python train.py --num_hidden_layers=9 --hidden_size=224 --num_attention_heads=4 --num_key_value_heads=4 --head_dim=64 --intermediate_size=576 --vocab_size=1024 --hidden_act="swiglu" --norm="rmsnorm" --norm_place="pre" --norm_eps=1e-05 --positions="rope" --rope_theta=500000.0 --rope_fraction=1.0 --qk_norm=false --attn_scale=0.125 --bias="none" --tie_word_embeddings=false --parallel_block=false --init="uniform" --init_std_qkv=0.0428 --init_std_o=0.0531 --init_std_up=0.0613 --init_std_down=0.0613 --optimizer="adam_hyperball" --learning_rate=0.00368 --beta1=0.9 --weight_decay=0.0 --lr_head=0.00549 --max_grad_norm=1.0 --warmup_steps=241 --schedule="wsd" --decay_fraction=1.0 --decay_shape="linear" --final_lr_fraction=0.0 --batch_tokens=8192 --max_seq_len=384 --doc_mask=true --train_tokens=115400000 --max_steps=14087 --dataset="wikipedia_en"
Each number is 200 + 30 x the weight over its row's rms, rounded and kept within 0 to 999. Layers, rows and columns count from 0. The size before them is the row's rms in percent of the matrix's.

# q: layer 2 attention query, 256x224, rms 0.0427, rows 253-255, columns 112-223
# k: layer 2 attention key, 256x224, rms 0.0428, rows 253-255, columns 112-223
# v: layer 2 attention value, 256x224, rms 0.0428, rows 192-219, columns 112-223
# o: layer 2 attention output (transposed), 256x224, rms 0.0532, rows 192-219, columns 112-223
q253,105,174,221,184,210,261,228,238,176,214,235,220,192,224,186,162,158,224,214,227,175,230,189,195,190,145,244,151,208,249,174,211,221,240,167,150,176,210,201,257,188,203,223,223,234,162,192,177,162,238,227,201,177,184,126,203,217,217,184,220,221,158,209,230,167,216,206,212,171,158,225,256,225,139,198,223,189,223,201,187,222,232,172,182,247,218,210,241,206,198,198,218,203,261,215,160,202,208,225,247,171,168,164,239,198,221,225,207,240,198,217,154,186
k253,102,197,219,214,192,203,192,238,187,215,203,168,163,217,145,150,175,248,211,176,172,162,194,250,179,214,161,171,239,185,192,244,147,215,160,154,179,178,194,200,193,195,169,170,157,163,204,253,119,187,165,185,158,189,181,210,186,188,198,206,194,141,188,203,191,240,207,175,209,183,172,185,187,193,232,187,248,216,216,224,141,199,192,158,151,160,243,192,144,144,198,174,203,157,169,206,163,207,203,245,215,212,160,234,192,240,199,198,194,147,214,152,186
q254,094,206,222,204,260,222,218,176,216,155,244,224,183,179,255,210,179,183,253,177,184,255,185,242,223,244,243,220,244,188,182,173,163,262,151,239,176,222,160,278,177,134,186,214,254,210,222,220,221,186,178,196,231,182,151,184,227,201,128,180,177,142,243,203,202,172,194,171,160,179,201,174,199,238,178,258,226,211,159,182,214,260,191,166,163,185,178,202,213,182,197,238,225,183,235,183,184,224,198,202,201,229,191,145,245,219,186,241,214,174,185,187,173
k254,090,197,172,197,253,201,184,202,172,148,160,225,172,213,223,137,195,181,249,231,216,169,179,236,209,171,158,230,229,144,219,175,220,184,208,220,232,178,195,136,167,242,195,180,158,253,171,214,201,203,251,183,164,215,219,189,134,192,245,180,215,188,261,188,234,202,222,231,261,214,186,232,207,207,144,165,238,213,182,207,178,157,243,182,229,210,213,204,194,203,224,194,234,148,220,223,201,137,153,179,198,211,184,188,217,189,253,203,167,221,175,211,239
q255,093,222,200,189,191,197,219,236,191,241,196,134,197,254,202,183,197,218,246,255,178,176,243,172,226,102,229,219,117,186,252,195,158,192,159,197,256,212,162,236,230,195,200,221,202,186,221,198,123,178,194,204,185,237,226,239,213,240,159,203,217,219,247,228,204,227,179,237,182,187,227,225,185,225,170,189,157,286,126,157,210,225,226,196,201,213,218,185,194,181,162,269,225,222,203,192,226,146,186,210,172,203,230,225,254,189,187,174,188,198,190,184,201
k255,095,186,213,223,174,197,185,191,164,215,224,141,214,233,198,255,172,172,197,147,197,224,226,159,174,232,159,176,203,231,199,184,204,222,145,200,222,228,211,199,222,179,198,213,186,190,188,192,177,215,142,170,221,198,242,164,220,157,244,222,222,156,199,233,246,184,218,205,176,218,191,177,189,209,201,176,186,189,154,204,218,259,121,195,184,193,192,140,181,159,206,216,224,185,142,220,159,195,171,233,217,186,216,215,254,191,226,226,246,225,185,190,241
v192,090,154,181,191,168,187,186,205,195,213,203,182,147,202,210,157,250,222,152,167,239,158,170,244,207,224,285,246,228,234,204,198,201,194,165,214,173,227,163,272,196,211,201,180,159,234,184,211,180,179,228,223,236,180,152,200,178,234,162,187,227,174,178,221,205,205,199,257,153,223,156,222,205,188,203,202,266,227,189,149,227,152,206,216,160,209,198,243,196,270,197,203,170,181,187,228,181,162,236,210,201,219,238,214,203,236,238,168,194,196,236,211,170
o192,085,233,202,208,194,199,185,231,155,223,175,166,225,209,202,260,237,159,191,232,144,228,161,216,220,224,176,179,169,190,143,217,193,245,215,177,248,195,183,197,202,209,249,224,197,170,131,211,228,213,238,221,210,235,205,161,199,171,196,205,186,235,224,211,248,184,221,167,200,188,224,210,151,161,226,201,159,142,225,251,183,177,195,218,226,209,179,200,173,162,237,157,211,221,156,208,182,215,206,266,153,224,220,209,243,204,205,203,134,192,151,154,217
v193,088,184,183,205,179,194,224,194,187,183,224,243,213,169,184,134,198,244,249,249,165,197,202,163,215,181,232,215,198,218,205,272,178,187,193,207,209,231,188,265,245,154,196,199,127,234,210,155,205,196,198,219,153,184,229,185,202,225,170,204,116,168,222,141,235,215,236,227,222,183,243,210,211,215,174,264,167,186,169,158,218,192,179,201,206,214,185,228,157,213,256,239,194,230,190,232,197,148,208,137,154,212,185,195,195,161,133,237,172,187,220,176,251
o193,090,250,213,169,240,244,222,261,224,171,244,217,219,186,198,222,224,243,156,154,184,156,206,205,203,164,230,174,174,216,246,215,243,220,212,229,184,193,219,216,185,210,202,199,197,242,222,244,186,238,270,185,213,212,186,242,227,212,219,255,218,204,245,199,223,193,214,213,226,163,171,178,217,170,161,207,199,209,209,175,244,203,195,232,215,176,212,195,226,228,207,211,201,223,241,216,232,248,264,247,253,228,167,179,178,194,209,133,233,124,236,194,184
v194,086,249,226,205,212,155,226,179,218,229,171,192,166,213,209,174,294,204,216,252,166,189,205,226,177,201,208,254,167,146,185,173,224,162,183,182,284,212,183,244,177,242,184,190,203,119,215,175,212,174,195,184,205,231,213,212,182,184,193,169,206,204,162,193,168,246,224,203,179,213,203,222,216,236,181,200,214,183,274,198,148,207,237,180,196,185,171,264,147,167,228,193,223,211,219,218,210,176,212,182,226,226,263,210,151,154,235,190,170,201,188,204,228
o194,085,147,260,194,193,183,153,194,222,216,198,166,233,156,164,217,154,182,222,174,244,206,212,209,199,176,233,213,230,239,218,204,151,217,215,197,190,206,170,127,211,228,157,213,180,193,194,221,197,156,113,158,197,211,207,210,249,190,218,266,206,167,249,215,172,193,139,215,195,184,221,173,190,189,182,216,142,207,149,190,177,250,177,215,197,156,225,217,202,162,184,195,224,189,186,188,162,240,217,176,184,150,185,230,179,169,277,203,238,178,183,255,193
v195,088,246,207,190,152,165,172,151,156,216,196,172,156,184,217,193,133,200,141,205,168,205,206,194,209,234,144,218,218,224,193,167,169,162,212,226,224,189,232,145,180,175,202,167,221,213,203,211,211,185,194,213,160,278,239,224,172,196,169,233,200,212,192,142,173,200,189,239,189,161,187,161,186,170,187,184,232,179,235,173,200,232,237,146,225,197,214,246,188,184,168,131,179,250,220,187,196,246,177,238,186,202,234,164,221,216,195,196,217,208,252,209,224
o195,082,191,231,207,211,245,196,195,241,162,177,206,157,258,236,158,186,200,251,217,249,229,236,198,205,196,185,219,173,237,166,158,164,191,167,207,133,233,157,242,226,216,221,168,196,223,221,219,209,179,205,162,157,162,214,220,226,156,189,170,161,188,193,215,231,175,201,181,168,196,193,246,191,197,231,174,175,220,187,215,169,164,162,173,214,212,159,216,179,213,207,252,218,126,232,238,181,228,165,160,204,252,192,177,202,190,219,207,242,215,193,222,185
v196,083,207,191,180,263,223,256,205,183,167,189,200,239,219,201,221,210,170,245,202,183,173,168,179,221,174,217,163,175,202,173,186,190,255,210,217,225,172,180,158,170,195,184,195,183,189,168,206,253,253,220,160,192,215,222,169,176,207,249,198,263,173,167,252,234,185,192,210,184,180,193,204,132,186,210,174,187,171,188,252,194,158,169,167,183,173,268,191,202,170,173,192,177,221,185,183,164,251,176,163,188,169,224,170,213,203,163,174,203,223,220,172,211
o196,078,242,177,260,208,201,198,214,193,153,208,239,202,132,156,182,262,150,182,184,178,141,172,197,192,152,206,151,220,177,208,233,199,152,226,232,209,200,247,203,224,231,251,182,231,219,201,210,152,173,199,249,214,189,219,214,179,179,162,134,165,229,113,229,205,246,245,197,256,240,210,182,208,188,236,212,250,176,222,186,236,221,226,167,204,214,182,199,254,187,152,194,166,191,222,161,214,168,191,185,227,227,184,215,170,217,222,223,210,164,190,226,142
v197,082,168,217,179,240,151,213,221,214,159,224,193,223,175,239,210,198,159,201,178,181,185,228,234,222,132,264,220,177,180,189,170,166,186,165,216,202,204,226,199,190,198,248,188,219,187,220,197,209,232,186,245,208,250,208,242,190,241,233,221,191,234,194,216,243,239,166,227,223,206,241,196,209,205,198,212,177,271,243,219,161,180,168,172,217,208,213,171,234,179,204,171,200,169,163,191,218,210,209,158,161,233,180,268,219,254,181,156,140,229,203,216,263
o197,089,199,245,181,201,259,213,222,171,232,181,225,192,186,211,230,187,214,202,209,164,213,220,162,207,152,248,194,156,160,187,229,176,195,232,168,234,169,175,228,168,207,207,224,151,223,172,199,162,243,186,204,207,164,197,189,235,253,195,210,209,212,149,218,200,209,227,197,217,182,207,209,197,187,146,153,192,254,191,246,259,164,217,148,211,232,211,170,174,204,229,228,256,233,230,244,171,178,232,194,235,157,197,204,197,194,242,152,231,181,187,205,204
v198,092,165,235,237,162,239,217,215,207,212,230,196,210,194,214,187,182,200,242,117,192,176,191,210,224,237,219,192,190,188,196,241,194,189,244,215,181,148,207,230,221,249,179,164,161,218,206,192,146,248,184,223,182,163,244,207,172,223,187,215,234,177,199,251,231,246,187,245,248,190,179,153,231,156,200,215,223,241,165,151,176,255,150,173,188,190,220,195,254,210,203,228,227,132,162,186,244,172,229,166,217,181,213,221,210,244,234,204,207,182,211,171,211
o198,085,227,159,185,213,225,208,235,189,130,172,182,197,167,236,245,264,228,197,237,127,192,205,169,206,239,242,269,179,160,231,272,226,219,159,240,191,215,209,258,187,211,193,242,186,270,194,211,280,186,99,241,239,217,182,160,233,221,234,237,195,249,152,162,218,175,236,185,167,222,229,178,185,251,194,207,164,212,204,214,238,157,204,223,203,174,218,181,195,220,246,158,225,200,233,222,193,216,201,208,207,205,140,248,183,217,192,204,208,222,174,224,202
v199,090,206,214,209,188,229,197,191,248,183,124,165,185,272,207,201,208,173,202,157,193,164,190,165,207,167,275,215,175,199,161,247,182,181,216,229,242,272,177,191,236,253,204,179,200,180,197,182,144,226,202,196,191,274,178,239,183,200,263,205,237,212,220,172,207,156,196,180,194,241,156,207,196,228,224,179,227,210,155,206,250,247,213,176,177,183,182,223,191,250,174,188,203,245,211,159,205,217,206,213,217,215,242,238,197,205,261,203,190,157,192,178,207
o199,090,176,203,209,181,205,184,174,174,179,142,211,192,211,230,257,232,145,190,174,188,237,200,219,231,224,217,208,204,166,237,226,180,258,193,203,204,174,177,153,174,186,215,188,204,206,148,216,255,160,159,217,203,205,178,171,236,234,232,227,208,148,194,198,210,227,150,233,147,216,234,212,165,186,179,178,146,239,217,221,150,238,211,177,192,203,244,209,128,178,178,176,229,199,182,167,201,205,270,187,132,160,158,171,195,214,224,210,183,216,142,197,223
v200,088,212,185,192,208,223,212,163,230,189,180,150,225,257,246,186,219,217,170,220,194,208,241,237,205,235,240,201,153,225,166,196,185,239,217,225,198,207,200,191,282,234,227,185,234,235,166,166,169,218,208,184,206,232,157,264,229,176,238,209,242,188,213,184,195,223,205,217,246,212,202,196,185,200,210,198,174,226,201,245,171,163,198,148,202,175,218,257,247,191,264,249,240,201,243,174,215,206,201,211,204,165,229,222,207,202,243,287,183,149,173,214,222
o200,084,248,187,191,196,209,224,195,189,226,163,201,181,156,221,261,220,170,241,188,172,165,155,206,198,161,253,188,149,189,259,174,205,198,226,194,196,213,180,210,130,226,219,219,224,205,242,262,218,190,195,188,193,213,206,203,261,267,207,224,262,201,169,197,176,174,145,204,143,222,199,196,177,193,195,169,171,217,244,176,212,222,191,210,193,224,197,181,175,185,198,195,171,224,216,190,189,217,263,251,195,182,167,183,219,161,164,161,244,180,152,233,166
v201,089,192,189,226,184,216,181,177,191,223,175,208,176,243,201,227,181,259,206,241,255,201,190,191,238,218,134,216,227,230,182,215,187,180,262,199,193,170,234,191,197,210,203,217,187,179,211,193,181,233,183,189,191,222,185,166,219,201,226,222,163,207,219,182,193,184,239,131,154,158,198,225,222,165,279,169,157,149,237,250,186,182,202,235,217,205,185,160,226,119,192,181,204,201,245,150,225,203,192,236,192,188,167,172,212,181,215,210,217,216,165,274,146
o201,090,160,226,245,214,194,208,160,238,161,236,159,152,236,186,193,206,223,250,187,245,221,189,186,204,209,161,225,256,265,187,202,187,173,168,246,209,202,212,158,196,169,197,180,240,171,268,187,219,179,161,195,186,188,161,176,210,221,185,184,173,181,249,180,174,175,150,197,194,209,221,195,200,225,182,162,199,128,152,133,169,209,134,172,201,208,170,246,240,200,168,192,156,173,232,168,202,198,195,160,179,192,207,219,188,191,223,248,189,216,242,216,239
v202,085,221,175,259,217,210,219,156,210,210,210,190,186,154,201,196,131,222,206,159,149,256,208,164,220,214,180,172,229,193,198,192,200,175,175,212,139,211,244,241,142,220,208,200,195,160,188,225,244,241,172,159,182,200,226,230,178,181,224,176,219,228,203,151,177,191,183,213,232,260,258,212,180,195,207,205,206,205,218,184,210,144,202,169,224,196,140,175,202,136,196,171,197,160,235,202,254,164,217,214,176,209,221,197,182,167,203,132,186,221,216,235,219
o202,082,193,222,165,152,154,254,180,173,217,273,212,182,223,202,163,190,238,218,211,216,220,222,216,213,200,212,175,225,215,203,232,149,207,153,214,142,187,242,156,168,163,180,259,198,207,199,205,198,201,244,251,147,223,186,199,195,233,218,186,171,187,213,212,201,165,137,203,199,178,220,235,226,196,199,170,164,214,173,173,269,235,208,252,212,216,215,229,174,259,188,215,160,208,175,188,177,263,203,173,216,193,239,220,177,207,190,230,238,215,210,174,228
v203,091,193,154,229,234,220,219,239,160,194,197,229,218,236,159,124,171,224,256,223,206,222,199,151,142,179,179,218,228,131,202,196,224,224,180,209,155,193,194,247,255,191,189,210,195,162,189,255,196,201,191,181,178,202,235,209,191,206,232,175,135,172,213,168,230,229,176,266,198,185,211,275,233,131,143,191,178,181,206,189,191,183,224,200,203,228,238,237,176,221,189,157,216,196,179,203,188,193,215,205,228,184,177,236,182,187,189,187,187,233,208,195,211
o203,082,221,185,159,175,207,215,157,207,174,245,215,183,201,209,200,231,226,189,186,191,192,231,209,185,220,208,199,216,214,237,246,184,221,247,198,210,208,215,155,145,243,254,163,184,215,138,199,211,173,188,185,158,211,213,211,201,227,206,242,192,239,130,201,197,239,244,193,214,227,132,255,181,241,237,222,249,139,218,211,221,218,183,195,204,237,211,208,179,254,190,202,198,229,222,249,215,190,260,282,221,141,206,216,187,185,182,172,201,170,225,159,147
v204,089,232,226,221,194,166,271,202,215,197,232,188,181,182,245,205,266,176,188,238,159,213,213,220,181,150,213,184,215,206,217,176,198,195,202,261,224,173,164,213,184,190,190,214,268,209,248,225,219,172,210,237,145,241,261,189,188,222,220,243,218,205,177,218,202,213,230,226,224,228,220,193,154,167,146,193,175,242,224,192,204,173,231,183,225,215,221,235,185,176,128,197,201,229,136,233,198,161,166,156,181,168,195,241,203,212,232,181,212,192,260,197,234
o204,086,253,186,152,234,233,140,170,214,215,180,206,163,201,207,173,181,244,204,205,184,206,186,160,198,218,216,203,167,178,184,166,206,261,265,167,168,158,178,242,196,233,186,184,187,234,200,180,199,213,211,193,218,126,181,194,214,158,161,133,212,235,169,214,173,202,158,222,198,169,200,262,222,184,126,207,234,182,171,195,201,148,193,214,217,182,183,222,198,227,223,160,238,186,241,187,198,231,179,214,224,180,208,201,204,229,190,209,187,214,177,249,186
v205,087,235,181,183,201,172,159,228,156,211,243,198,165,218,220,233,211,235,242,241,241,182,178,204,172,178,218,204,210,243,196,197,236,200,191,244,191,238,183,148,185,196,186,226,180,201,176,161,210,219,194,228,188,172,180,218,246,189,235,198,195,154,206,187,156,178,242,181,234,207,158,191,247,164,233,225,163,213,243,220,201,168,179,261,241,224,223,218,152,207,262,202,238,180,195,214,182,180,214,238,166,191,155,219,157,214,228,208,225,161,222,216,176
o205,079,221,194,142,239,157,182,166,178,228,231,124,187,204,227,200,161,218,164,216,151,195,246,189,227,211,214,264,195,217,207,157,158,210,189,180,260,209,161,219,214,147,190,173,159,166,203,172,180,194,173,159,180,205,203,143,221,149,187,224,182,176,262,166,230,163,182,221,164,214,224,198,225,214,174,179,198,122,205,170,188,162,199,221,187,234,186,249,207,204,220,249,213,227,219,214,188,224,173,217,151,212,254,194,231,180,194,180,192,187,208,191,206
v206,089,157,188,207,204,265,173,221,202,204,243,247,165,175,211,179,146,221,204,214,157,205,190,207,214,213,179,222,255,243,162,257,176,232,230,111,180,162,174,237,213,200,186,191,187,186,240,113,143,190,186,238,241,200,213,176,253,185,168,232,195,128,177,176,196,184,205,235,163,167,211,169,194,164,185,185,193,198,235,202,173,187,153,250,239,164,165,214,215,188,233,200,215,225,212,204,152,190,240,233,168,230,168,204,221,219,234,250,225,213,193,180,138
o206,088,223,173,231,226,185,198,200,212,171,233,142,228,168,244,209,272,228,161,214,174,161,196,222,229,237,170,231,229,209,216,214,226,170,208,242,167,220,225,226,200,183,183,215,211,184,222,235,271,214,227,198,228,200,208,194,184,207,250,208,179,227,240,215,221,175,225,180,205,216,224,208,201,193,212,198,198,178,158,188,182,191,155,233,230,169,185,190,226,209,186,222,149,183,204,231,242,223,181,197,235,212,207,181,192,239,179,205,189,157,215,154,249
v207,082,150,165,206,203,213,210,174,249,223,168,180,195,154,161,187,214,236,197,224,214,242,192,147,171,161,219,232,168,219,178,166,210,203,206,216,155,235,178,269,220,166,217,144,198,204,192,187,146,192,192,181,230,167,165,190,196,144,160,174,151,197,242,177,175,213,215,175,219,164,242,260,253,242,180,247,166,172,222,177,218,180,216,173,220,219,190,145,206,174,170,252,213,211,215,181,233,204,198,147,180,213,188,230,175,168,173,172,199,208,148,169,209
o207,081,231,244,204,144,214,216,252,221,204,235,199,221,177,244,251,164,163,199,220,220,177,200,231,232,162,232,171,164,205,248,229,210,196,205,213,173,162,202,189,211,165,204,228,220,203,176,257,154,204,348,215,135,214,183,234,230,241,191,218,234,204,205,181,177,176,179,174,214,185,199,176,185,168,203,199,194,200,190,195,209,233,138,222,152,182,175,210,220,204,230,181,197,233,192,181,219,180,215,235,220,195,211,206,180,193,197,150,232,135,203,219,207
v208,084,226,252,244,163,180,183,238,252,179,237,208,264,146,206,202,157,205,243,191,201,191,207,196,166,233,192,139,204,124,213,127,218,228,194,206,187,178,178,162,167,175,188,200,159,226,203,246,198,180,219,117,189,141,123,197,218,180,168,194,192,239,232,194,164,213,167,178,235,208,186,172,184,221,203,207,132,211,213,155,218,183,170,247,211,202,197,132,149,181,181,216,218,185,177,202,230,152,244,212,264,195,261,228,234,214,246,152,246,161,174,211,211
o208,078,153,193,212,169,190,206,178,202,253,212,213,152,202,198,213,213,251,214,194,261,197,194,200,203,211,176,177,171,183,199,188,199,220,165,168,231,234,223,214,213,200,171,177,188,201,187,146,223,234,269,252,203,212,202,203,161,226,221,188,237,190,215,206,169,203,240,235,188,203,176,169,191,203,144,198,237,177,153,152,187,206,235,246,198,211,227,216,227,230,186,165,163,235,222,183,203,271,120,205,154,204,243,150,165,195,181,182,194,200,161,191,210
v209,090,235,185,171,164,236,168,124,207,186,154,188,221,283,198,213,207,181,192,185,213,195,203,246,228,233,227,212,203,184,197,216,177,120,200,236,247,229,193,177,170,178,171,246,229,229,173,191,175,301,191,174,120,229,172,178,242,204,245,187,208,179,200,174,155,207,163,175,203,258,185,177,189,176,236,198,184,216,169,169,155,216,196,192,239,174,209,189,155,198,230,207,195,162,253,166,218,175,209,193,205,207,223,226,181,174,182,159,237,184,147,202,204
o209,089,127,202,212,201,205,190,235,185,194,233,218,179,188,184,234,218,169,226,166,220,192,220,181,205,187,268,196,190,237,260,193,227,243,191,245,205,187,181,128,219,196,226,139,210,216,238,181,233,137,85,208,230,199,206,237,217,216,202,210,220,170,196,191,223,188,206,200,149,203,216,146,223,204,195,218,185,218,167,202,203,277,222,162,195,200,222,227,217,196,181,232,183,184,180,143,195,197,249,184,183,150,206,166,185,184,236,181,226,208,216,247,159
v210,094,230,171,187,205,138,228,191,254,191,238,182,165,272,201,134,196,252,278,211,192,220,206,234,223,140,136,211,152,187,181,220,231,248,236,147,247,188,200,185,260,188,151,184,207,214,181,194,227,205,180,189,201,190,195,161,178,191,205,158,204,191,175,191,213,144,180,213,256,226,144,174,225,220,256,212,204,156,224,232,208,198,191,205,235,195,257,194,194,197,278,213,186,223,205,189,196,221,218,214,204,149,190,189,199,187,188,212,223,241,189,232,200
o210,085,171,125,163,251,167,164,145,199,216,203,161,166,246,184,205,157,133,178,191,200,205,197,194,205,183,218,227,288,234,196,207,223,189,255,193,214,192,205,258,201,187,221,178,199,212,239,206,155,179,105,140,192,236,202,182,166,169,207,185,206,177,262,177,135,218,187,245,201,193,170,260,214,227,202,206,240,192,237,232,151,155,185,223,206,197,186,229,197,222,173,206,187,232,172,197,201,171,182,220,156,188,236,230,206,145,205,213,220,227,216,196,220
v211,088,235,235,189,154,212,160,220,166,215,166,198,247,150,213,210,177,191,202,217,255,163,217,226,211,287,168,168,231,213,239,155,197,200,249,195,208,169,238,185,176,137,219,205,211,233,233,185,216,224,195,198,214,259,179,213,215,174,245,224,231,175,185,191,174,255,203,203,157,200,153,162,151,212,162,186,192,224,191,243,180,149,183,200,194,184,164,177,218,106,257,186,173,217,222,213,198,201,215,228,211,180,188,158,209,247,172,222,225,179,164,160,165
o211,087,227,165,211,235,149,174,173,226,194,200,173,200,156,169,209,186,212,235,181,168,216,186,232,184,203,180,191,181,228,180,198,188,176,170,225,164,247,257,182,226,190,181,130,203,193,226,174,211,206,128,209,185,162,210,189,192,189,229,173,184,242,232,185,185,178,200,156,231,225,204,164,205,211,210,274,224,92,162,147,193,193,196,203,220,245,175,189,214,196,144,205,156,185,164,185,169,246,137,166,197,206,198,214,238,222,211,197,200,240,178,227,212
v212,095,191,196,156,264,207,250,202,192,199,210,225,211,124,223,215,226,179,176,232,174,234,227,198,232,168,250,206,196,239,202,258,190,207,196,212,159,217,166,214,210,166,196,215,228,192,225,201,172,200,202,248,160,183,166,173,185,175,146,178,142,222,225,166,183,179,179,194,223,185,233,209,248,262,167,275,172,196,180,159,188,251,199,196,198,236,223,181,194,193,134,219,211,187,208,177,196,216,250,132,137,236,153,167,229,172,157,178,193,224,203,209,238
o212,097,157,262,184,231,218,220,200,211,256,257,275,181,181,166,198,205,220,216,201,168,165,203,186,199,155,150,150,153,161,208,208,197,170,198,174,195,188,168,190,213,222,162,192,233,225,174,208,192,210,313,180,194,164,180,233,231,208,215,200,214,165,184,212,195,162,213,195,228,173,212,201,197,165,138,142,209,190,201,166,207,168,179,182,220,175,165,236,247,223,222,238,184,234,241,199,228,182,204,226,242,188,213,143,178,176,209,140,217,137,193,233,191
v213,090,225,255,207,146,195,212,150,195,219,175,158,206,192,187,240,158,167,197,201,194,237,199,180,218,175,190,182,245,257,207,233,233,215,211,157,194,210,214,214,214,204,210,219,247,203,203,171,187,139,192,217,228,164,250,165,241,205,164,220,197,203,198,174,229,197,173,200,198,182,184,199,193,198,147,204,209,234,121,210,211,263,181,244,199,233,172,175,202,215,209,177,210,144,181,214,207,212,210,146,184,197,256,136,217,205,155,192,147,206,178,163,205
o213,087,183,252,208,224,214,162,264,196,151,177,211,250,171,265,253,210,219,218,170,174,240,252,216,195,229,198,193,227,185,191,159,227,175,189,241,193,179,194,277,202,170,169,215,182,238,222,197,195,228,203,192,153,176,160,195,151,203,181,176,209,175,150,189,220,217,238,218,179,193,202,146,233,241,244,234,145,225,213,189,182,209,213,216,205,192,155,185,256,242,225,182,191,200,202,191,243,235,196,184,242,200,151,196,183,188,209,140,173,215,216,153,195
v214,084,171,223,196,221,185,176,236,179,211,181,225,159,182,196,199,187,231,262,203,254,156,152,169,183,222,189,197,258,204,198,171,218,214,225,191,160,239,193,248,232,168,176,239,187,245,184,212,197,182,207,192,172,181,219,216,172,191,266,184,265,142,157,181,163,140,182,224,168,200,163,258,142,125,216,168,230,193,161,192,218,143,211,181,192,166,167,212,183,176,208,208,167,165,215,236,170,213,244,217,207,208,137,188,211,254,191,233,220,167,170,195,197
o214,087,233,198,195,195,181,185,146,184,162,227,164,202,152,181,183,239,199,162,182,161,190,177,229,198,240,194,224,201,208,234,215,176,225,228,240,149,237,226,166,177,219,193,179,219,166,209,233,248,148,213,237,184,205,208,183,159,194,218,199,173,214,270,198,209,191,233,200,244,243,238,206,204,239,246,270,179,165,208,186,220,176,196,259,189,191,182,223,238,198,202,188,140,199,183,210,246,154,188,210,218,205,202,222,199,196,167,249,212,180,219,183,239
v215,087,262,206,214,188,181,152,152,180,218,230,256,183,167,205,196,184,201,193,210,223,231,189,226,206,226,214,267,192,181,215,162,139,134,191,202,193,183,194,197,188,170,153,234,161,214,202,183,156,175,224,233,151,221,188,199,227,181,191,237,143,177,183,156,181,183,230,183,224,246,227,205,164,190,177,212,232,196,234,121,205,170,224,211,185,205,217,216,159,176,153,208,175,194,173,182,157,224,248,200,188,244,150,232,225,224,174,225,203,228,228,224,183
o215,083,171,197,173,215,223,235,272,226,227,243,244,180,208,130,166,227,241,213,221,184,163,173,174,205,152,172,189,150,216,201,243,194,211,155,218,165,167,158,196,219,155,210,168,217,181,184,225,218,200,175,186,248,250,217,278,192,251,204,236,110,219,202,197,222,218,186,204,203,170,187,209,227,181,261,194,193,166,148,194,137,216,171,205,192,204,186,200,201,219,260,221,251,179,219,217,220,192,221,194,180,177,270,174,177,249,252,154,204,199,184,182,200
v216,082,171,196,175,243,203,265,207,195,194,199,227,184,198,212,274,240,212,232,248,151,232,230,154,203,180,195,164,205,239,172,242,164,185,183,220,160,218,143,236,201,171,204,189,165,178,195,131,156,250,220,128,188,259,159,172,176,217,227,225,187,157,219,178,208,194,226,179,182,210,198,242,185,163,227,228,217,194,207,201,213,170,196,198,204,201,221,165,220,196,228,231,179,289,164,228,254,187,217,222,206,246,155,241,223,138,187,223,197,158,180,214,235
o216,085,269,191,190,183,237,219,204,218,202,258,235,199,218,199,192,254,178,179,175,193,175,154,205,217,184,167,149,183,228,226,227,215,207,214,223,182,173,230,149,167,203,191,194,212,198,185,245,200,233,290,244,210,191,233,264,255,239,215,181,192,190,189,164,215,154,195,211,207,190,200,171,149,187,186,162,193,200,169,197,217,236,149,194,215,207,232,227,246,192,145,208,183,229,263,200,209,194,226,216,204,250,227,162,191,218,223,141,207,111,225,204,194
v217,086,192,213,185,230,176,241,218,158,162,177,218,228,136,249,226,238,188,185,188,170,198,153,220,182,159,194,173,140,202,215,159,234,191,212,270,169,235,219,173,246,182,261,233,193,178,196,192,217,165,199,215,273,148,248,235,186,186,234,180,220,187,252,227,200,217,187,185,239,225,216,194,200,258,204,221,224,219,210,249,206,210,176,176,218,203,211,208,241,173,166,258,213,199,217,227,263,222,199,183,183,190,219,263,217,223,205,159,190,191,168,200,235
o217,081,188,230,194,213,234,219,210,206,271,178,202,211,199,207,156,138,133,223,232,148,203,228,169,198,191,212,241,172,172,198,230,150,211,200,111,220,195,225,177,194,199,175,205,162,243,200,162,133,228,233,212,153,216,181,190,237,187,136,225,228,174,193,241,208,180,204,229,212,218,216,214,199,203,166,147,164,233,233,214,225,184,213,198,189,157,198,199,148,167,216,231,243,176,208,165,152,190,211,212,207,221,177,209,217,204,178,238,199,217,176,188,230
v218,089,226,189,201,175,179,158,189,205,163,184,172,209,195,168,225,168,154,186,202,193,194,195,185,212,236,227,221,208,140,224,196,204,184,248,272,186,203,193,162,175,222,221,178,172,179,220,213,176,195,212,127,215,230,193,192,203,223,155,154,195,218,206,248,244,223,206,234,216,206,220,175,169,217,229,168,151,197,152,210,208,134,203,235,191,209,147,236,185,224,169,172,222,153,237,242,190,242,203,213,159,174,237,202,220,209,173,181,149,163,194,171,176
o218,090,218,239,247,176,175,150,216,140,219,214,183,202,185,256,176,186,184,246,193,160,184,201,184,178,190,232,208,198,191,184,169,175,135,141,186,168,243,209,253,216,188,219,163,211,180,175,196,223,202,191,241,204,218,202,157,144,208,156,188,161,250,158,228,236,181,221,185,223,209,240,216,241,206,223,245,178,195,236,204,189,226,247,175,200,247,175,201,190,209,223,175,155,156,163,174,178,235,159,177,171,176,218,204,214,145,158,273,176,198,196,168,173
v219,091,209,190,191,184,223,205,158,214,214,142,209,208,206,207,243,253,198,209,171,176,184,240,217,207,251,189,231,174,215,167,213,134,179,233,154,255,194,200,171,214,209,181,172,146,161,200,185,172,204,170,226,203,224,230,177,216,156,139,230,203,210,222,210,207,287,197,172,217,148,225,214,257,158,240,238,230,166,166,204,200,244,175,189,238,211,178,174,164,177,215,211,210,167,195,139,211,211,195,194,175,208,227,186,165,211,256,135,172,192,131,231,238
o219,090,170,222,211,191,193,185,250,214,139,183,159,249,169,202,245,193,236,205,184,240,202,160,181,215,219,177,235,245,220,212,210,218,167,170,226,195,229,211,172,191,189,202,241,183,187,233,201,262,174,171,174,234,207,171,211,227,232,257,209,209,154,231,175,243,182,204,242,192,174,222,140,191,257,174,184,126,237,185,191,212,236,193,247,201,211,205,171,210,203,216,197,206,209,216,182,192,239,240,211,188,165,176,223,244,197,205,227,180,206,188,179,183